Part of a small language model's weights: 3177 steps.
Each number is 500 + 40 x the weight over its row's rms, rounded and kept within 0 to 999. Layers, rows and columns count from 0. Numbers have three digits each. The size before them is the row's rms in percent of the matrix's.

# down: layer 8 MLP down (transposed), 704x256, rms 0.177, rows 510-540, columns 192-255
# gate: layer 8 MLP gate, 704x256, rms 0.185, rows 511-541, columns 192-255
# up: layer 8 MLP up, 704x256, rms 0.189, rows 511-541, columns 192-255
down510 095:449568566455591391446460547460471567523500574499552514475571508485452509440497515473574521503513494474518467437503463535478538469524508531493484480518467525561470525500530496428491561463496610
gate511 104:479478456521470498485451510498592509522455477509512553577498497490509476478539524538468482409552427551536476474474475436506496470569409469505516504519427474494476560489556534513501529500470457
up511 101:485482502510507495510541522544472513518539498560483575524426546493471499507509441482542488523498479574498505496452508429458534515471547492462572458469503401545509497618514510508470479506508523
down511 100:481485462434531527540482547487480495525524486516526542571529472559445467519471530486412543458505479535489454500410552533456465546506516526446550470506499529555439491492509470500491534501460496
gate512 104:499429451479469482477461508518517507540497394469498485498421556544505538467538451506449447497510502538523551548462520491466497547518537547486525465521509496522517495503550570521474494499585511
up512 105:556500474451474465511448485534481551469475452502431509466490550487467486445539509511538506487503503518530522482459536442410482497531466480490449468475531484429511527511497507448490514587496509
down512 107:567464450459407455478506435454449481501509473452395477440452546469426504503464515534489492554498493574509499483544543519458536478524480554478549542448432472527530459520488501485510557519470461
gate513 103:511576500530505495534500459505483444558540497498518473538550457513497516536512488533533456495518507466493478520484493495507513500456419551460557544515462587518498513427470501494542529455543488
up513 097:543450549459556522479471474546455524527530376512494513488496463491491573460462455441531471444488457446519473460537529478491524527546523499422566483498515427497519471478481541512501536566427539
down513 102:446486475530455548492409554491495454521434452515464513576493473505469494461498525391492506520517524495508583459480544576473519481427510513525477526513473511451509496464460530557435423478476564
gate514 099:533524592524475475457487469467516439500515484440494545480499506504526481456511553544540421546534442471487479518421510478551484501513526555514536481495527556483510481480453503508556454507524473
up514 097:500522498526489436579454517488535493471567470482533547530432504560541469441521493496402465521487508480527489517523485501516460530463482472495521499536488546483478488520512488502483513499458472
down514 099:480463516515505493490496395518475528504540468519435560524564496528476484597495496496479491461464517495477498469499494417470421501500448454484490491513499554512475508481578453541483486499529436
gate515 098:564510502473579525471515518459555400565492566520478494524507515511597493493565525490510471518412484468534506545481507449523495436453443531484480526552452443484517465477620441436512462442469474
up515 098:544454515520436496486518533493445438511490518518486454501510503522472494456521441581496511506452520483589481528540464461444496443453493502577562450456491524503460516475559440444580460507572518
down515 099:476437484537420492501476527509471542474482545450517492510532457473476518540492542492545493496469457467495500447453542481461521496507550528483441464471473574459524496527516522523494542520471530
gate516 095:517521480537466510529474579526541567459550448562499525498554495452533501520504516466566472536475512434502540517510551512527433488530547446466459477473593471452478553600576475448492477518513499
up516 092:541583459519540465529520530517462453488538506418456529460468574559605554491547477523518487481450537551559489457459483502477506419440509481571536523456533549468456474466491474529534454544439445
down516 094:524508490519516551484525550510497479506522476497549487480469494567512579456507448474488508566535499595456540501593478502516543515497569507460492495481481486510547520508431497445476508483481484
gate517 098:485566487484492561485520457521475538516469491520434518501553565504463459485464502593410453546502514517503536481504508476593448537548522476525545574549458549474468524555529506496510483516523501
up517 101:462481504503438493550507519473481444511468515479530506482545544508508495440466509434524499487501448435532398449583504533431491482453475556469458484474443515509501494513425472542476497454463506
down517 112:457570568500510501563474514509507582490488552498482524476505539485461499480497498464480454527558523475508536469495499486474509473468425514514521535530483562429593528552474482506501504549479446
gate518 098:464513538470551533508478450556462464497507486416518545562594498555510460426473533506528527436505506552512468532416494532520465450455497536519466498528464396539513511483576517557484532468534561
up518 095:547475526580524465551494475475479395513474495491591462534452441530416511523456545487521466505530503536518503507515508437492485491507559533467513510534556594491487468468448569498479499549544444
down518 100:536616545506518410543455484491462493471448508484519501520505489487436531545510567442613490508456460506485539510525492436528507519516513472486508480509479492461495492497453634451523460472491504
gate519 093:523563495476544468468507537539561529467541522531529486498531489499533559415489509586465565621488502480511513545503478501496492512551487533558506524517426486452503451523483479532512506481509464
up519 098:490454482526484463602492483516469466541511558447455514546519528474565508504471431445480492478441530440456490566508468408497434564488543508446457527438507515486520527529491544420520430485511497
down519 095:531586428532483572568476519472509402492459407519544509472415506562484455483508487536518556577560487492522543467462484463449502553524500511566566546472447577485525559555539513571500556535445437
gate520 113:580567516510534495539511484523508497564575503560501532574547600512538557514510531470438466484462407438430524514502523488527512465453548521517515470538488520533545545511483517527494525511507453
up520 106:486505454515491499482499470527537549471488438491542472432505480499496535453481471504503461560483546517563542545476459471450422524471483430498560545474436555480533519447453473518529548463464512
down520 108:569447504497457530422523482447442573510494476449489520508498471538510520606501518525540539506446506509518495592587478569572449475497502542475448481462493476499453491453516489446491507528486533
gate521 099:535505477513488527554474539518474520503525555481609490473469564579497547520497537483539539515488473499450478506566555558535497485458488502499494537428555482490494480534497518494473461522503492
up521 099:504519513482475518503518488569486464520463537465480440537572500462476472485503586484529464404479486617516522576515434544442560487528532463540481490551509546521467458546451505538557543504548436
down521 097:437521542511534515506472470482530467551528472523442528469452479494550552477492524538490511535468507517546529518555519470529499466484509447467545558556479488483519507497516565551528494528495506
gate522 098:515446586522507470452452508496508435525534521559562550504577468542523478534562427540513483543582435457494492553503588517597513570559544444537533546446476463542522518518489544493497519481474480
up522 098:505514490496537451442463468466463538506498527436525486540451415579470551588436507523494471501471466503480522560486560455463580508482581479517498493489477437447459525502502463525466544526527421
down522 099:501483520506450490435474532514586489553557465463503485475413602445517502462466550421458511508476530513529428427498462475485467444490503513569438488533429510484507510522458469497486535502617498
gate523 096:464528459544496572494512488481527515511543541536454412503474515488473530560525401537447473459509440508494552483479542479523518450540475467497540502427515510512551470473507451462491488506533477
up523 104:446455505504461487550469494506510484544549558534471564512496399434507478565558440476476507548475462477565559504460424474513450480553496442510510469459537467513481494505506405504566496520472522
down523 099:520500530553468572519485489555457537567501470500421493456462496519485550481489562487443493487476500559513496535545500488479494528460471472542462528553507439516517464473431560493438477531501501
gate524 097:430460489530462503520468525545508493516546540492436520507475513444459520466525511468516505481522537474498474523481527496536429523500529546445454517449552459526485508502497518485556509548487458
up524 094:596492511434490525467503468490476531514521535529529520532505512553480491515438487550549576480450461496530539426545495542508448439466433523547546461482453502450496482480448422490482508555487557
down524 092:519525490524496523526475506496490441538409500486437514461548507510469506513545512432409514436447532519502473489519560555517478503526436498390567494483478560455544469502520511492440511513487571
gate525 102:464485558426478509470551535476554408521495536519444449502561504472532504502493508568504522468471520465526543452479564599507474484518527489433461475488516541541570526472487522534501527472520512
up525 100:381517497573465535494445512459461498476543510455493400513436463456506532488527480501518517498526509475540526527542459511460618451500504507499490502507529466476531541485525514516510464571462504
down525 099:482464498608529516520519477537533506478432527511507481482519583520492522491482524498467497450529465517476452531535491552543503497401504475499390506530511398491535511512485538404515495475471449
gate526 096:504420537473501555511520446587579521512544515467460449548517456518577520576491478482517475497498493528548459472470508498505463514479558522500532532574519475487570486411545526474430523527538482
up526 090:518475546535417492454475490423482493471508511522475533445591472588513495498494461446461521476439480539542486467496499485506485527461473481467431500464496457469499456522496536446503535457480522
down526 095:532440525486510453500472467523476548514479541634472564391539459547534497525534518472471495486507549552505493443461531448499463532528519547524426528461547457543460512474480491483519519490480516
gate527 094:488552470580527478480566493496411529497556485606438486550463551491451463538465505490534470477524451528580476504525538491504499462499488536574509502519450446454527504465428496530501567500558462
up527 095:520559571480511550452507511503461478565476525527410506489476440522500416463544456567547481533506514461501476480548504480493431515501449548524561480505472462534581421508451443471535471504514461
down527 094:512582479520487461518498501550464485465518567448496540515450545516487532502507533472467517486474549523554469619506604498578525514500467467470443429450499544524446511466485519419548486538539530
gate528 095:515553456475584473451514552491483422503549499505507546471493496508493523580487460513530592501536523496489566533529486511499473502481515515568484448431469463475603493540474482498504483501535525
up528 100:498560465470576532525537507476489511522510529537472446471501521485535493548537492476449535455479495494495494577537446485503547537497533395510486485474523466513500536497487520540507455493556571
down528 103:486487471521439470527572479492510541511442529588536417572501561475426435471502590486512517526542500525553503490510470507506543503487468406497549465503564545538390497465458578485551473524478496
gate529 108:534509504552516398520486488471496517432519546474497534470488462483520517594497460475486506513479543493543554585588564497475509535507596412516475443483502427538542498507520545529518512451427482
up529 104:461435549471517566490457516505452515519505468448526523515472500515529537503491475505491451495542459506519477486483560477528536521554447541501561483456477528482515471536611495513476446568431566
down529 105:458519605525580503499477474459499557502494532501439492550451464498415487436561477500537514565522458499553506455545494492555445545476513452478518525470548488539461440547505560489587488552452447
gate530 098:486477560463488482481477451571520451459578531470458548453556545540523523492557515422494529514467512411518493555431541504506520513467494488521385529484525486500586443511465491450516553505530494
up530 097:483459454483464520505528565469463482477416508484472515551523530490494450513471495442483562520465559419480495541545445518503488448490527533486537449557510467452454569499465519502429502421542532
down530 100:496472470487451488472498499538450488448501441540516456490484489513540531511553518534509557585513542450498450500484490495462502522498529547516472553442438445501441545508458503465599503483449559
gate531 096:564522459578522480512452510456543491481424499577449499538486510573534456548533512477535549466591504479524555587526513426479479569498511470553497547536514517481433504483524552446510439571452548
up531 098:490567518504510535520546514478514530509499526473484509497506485442483582521447485440466500554482577490527510540467468523482469449439544446470506455507460538483482504519436476485509407411471496
down531 102:465486552453458529481535515578464560503472476490500563544552560522500492478521454560467549613495533543480569471534478469545533493423480478486538442496492457529521485521475498532484483423526521
gate532 103:589531499494532452535461570534496476532487424520541532497580490466439535481617438479472503528460436561517483506495467478573506502495526511509549525433551528440486527551489446509443574451534534
up532 102:464441504512412517547496473491591558436466471468519479507556520545492541542443505466487473454570504559530523538471511506495513457479475563540522496572479556542443515431457532520474507456427484
down532 103:504469525451506473494485510484556546488495506553534488506485494576493513520507427520475434464540499521487547494450551487458535495466397547486483565510528535471501556460484481525509438505434587
gate533 108:513471495457490552553497485529470450595526488454486438512451510546522461476572465527541492461550508523449472502473623456501506563473597508562571493443474480496494468506540491515453530480456504
up533 103:512539481521497474465459511487519487518554455490492503497518416475485496553516537492458492510490523539499487503426503496535467531433535501606490492512482514508472483495478459508464482469471473
down533 101:536494526464514492454571510512482429524588511483488486516500511506567464536530483469513480516490466537470406500502598483537427459441445501437490461458529532493429480529518490480477524496554513
gate534 099:475437511530509499558541443470523425514492547468446495541555496483426512454556505480524454510569487403516475471504440513551533491534516480502505500527523500515514508419473557478515523428466495
up534 095:490519492531520469523492398494504553438454533508534432534457552508523396472467478517497523498548469530521501450542494503489457492481484427534499493480528443537513494458532537477612506476570607
down534 101:514443513498541475521485543429438469456471550568540507583471489493505524526599477540519505414558523509520524553554536531526536448450458447509549476478540506507495439518467544469554572550450456
gate535 100:483548521474417419511411475543522476590566536544506514484500587560508550538417435511517514487467518495477475471521526451532495557525526525439465528466415490490552493533448511554485472453489484
up535 097:459462537500450550493594500463536474449476423556495456486506516479477428546454531448475561576489563443520483461502415499510572504555481520490559567527505508518562506494460490512564465478523575
down535 094:535550526544552524509549531515492500513507549524436509531557460565461533470595496505465538465486552512493452447485512476531493452457507438475462498487522590503436511461532526465443503512488477
gate536 099:456493540512453521578512532506534488457438573485604499443486549492448539527550463513573502554519474523516502516549501467479453475486543546569570510519567524429476498538514597485478477489467454
up536 104:534474510525537548523497503520472525465519473469541393431472493513489501468555504501445490522478480538648547527556448495518497524507593510568531458485497448429572480461483529506503508554505542
down536 107:500486501504487540520474514553491513510477510464466510474542427490564486527597508459405568440411507538583474493488504491510456485503460528502474497430487451459551518465474498494477480535437536
gate537 109:468498529513489468468491503569456440450528518560560473476513413525435566522534523545471502496475504501524541530564448436515486520464482437556569567541518478510483545475544480434455473473524487
up537 112:443471563544482542495532507475500503478459511525535478476498482517396547549541545434415524480536486465551440542548537465479502545478518449538552597551554485528487492429533528525460530493547519
down537 110:442454488527474525521501543491437437447454490576546450517443503547513503389480503462476507474545556472526541467510528474505504446475490455513551496556453531526558483437479519523505556544523517
gate538 100:476510409496597447456484495478452431502558561498502541514512495488470424517519469479526482533442488572516512527553468583490468587480510566475457535465541483528479510477489496516566450545464558
up538 100:507550493507508586486521542446470620410502440491471452564521500480560477447457491477511512431452427430435549500499473505508494480530493568506496475481473480501538495484529530566522521571555520
down538 108:520549492450508447499531453384476457518553500482534456507481493503548491492546439463507434525553513448516550517482510571508490463487474521510563584445515518509491503542483524573542501571523562
gate539 123:450514517500519500562486482530552486395509512413424445485487487481555412470425457525495500491521476547513459509497470513545500476496415440546445477472428545462474483449559473478533476501458529
up539 095:553528495521499528491477510416490507564490568571564506571548519480465504513517530434534505566521459498453491511525459499485446505514529477483481488471586538547593484522478478583494565514519504
down539 116:460472500482509503530524484569517508406510508420387460439455514486568448504466483591471492465521505489500518508469521472511536476486430483548482522525429508470436540441574488422521434492486512
gate540 101:457504519569471489504499578498487493446465457441476526463535465452571470487474492512549478500524523474477470525479468512484474549473547478539522443523533502527453533580513501470484518602563509
up540 097:464486428498522471456487452478517477552539402545558576529429480502460519451447488495533415545505490557579473514546504507487452490561501479537433512499458472542484485556545509512527541509542467
down540 098:474469561439530460464525512583477530416486475420457548452562496508458454529531551534468463566525496519513475485518437446463507545375555503538537516467562530551541498452447521494494419532493584
gate541 097:509492524510458508506484463512492471574544500451468499512438593515496492510528526535490520417462547438479507554476492519520528452567534486499554534477512435486503520473461442476510504508522443
up541 099:455456541477472504455527522526512573486475524485488429471503533489515501512493473469434448362446516508497484541530505471537558560482572538513535503491500474516442568532549419433467457500477548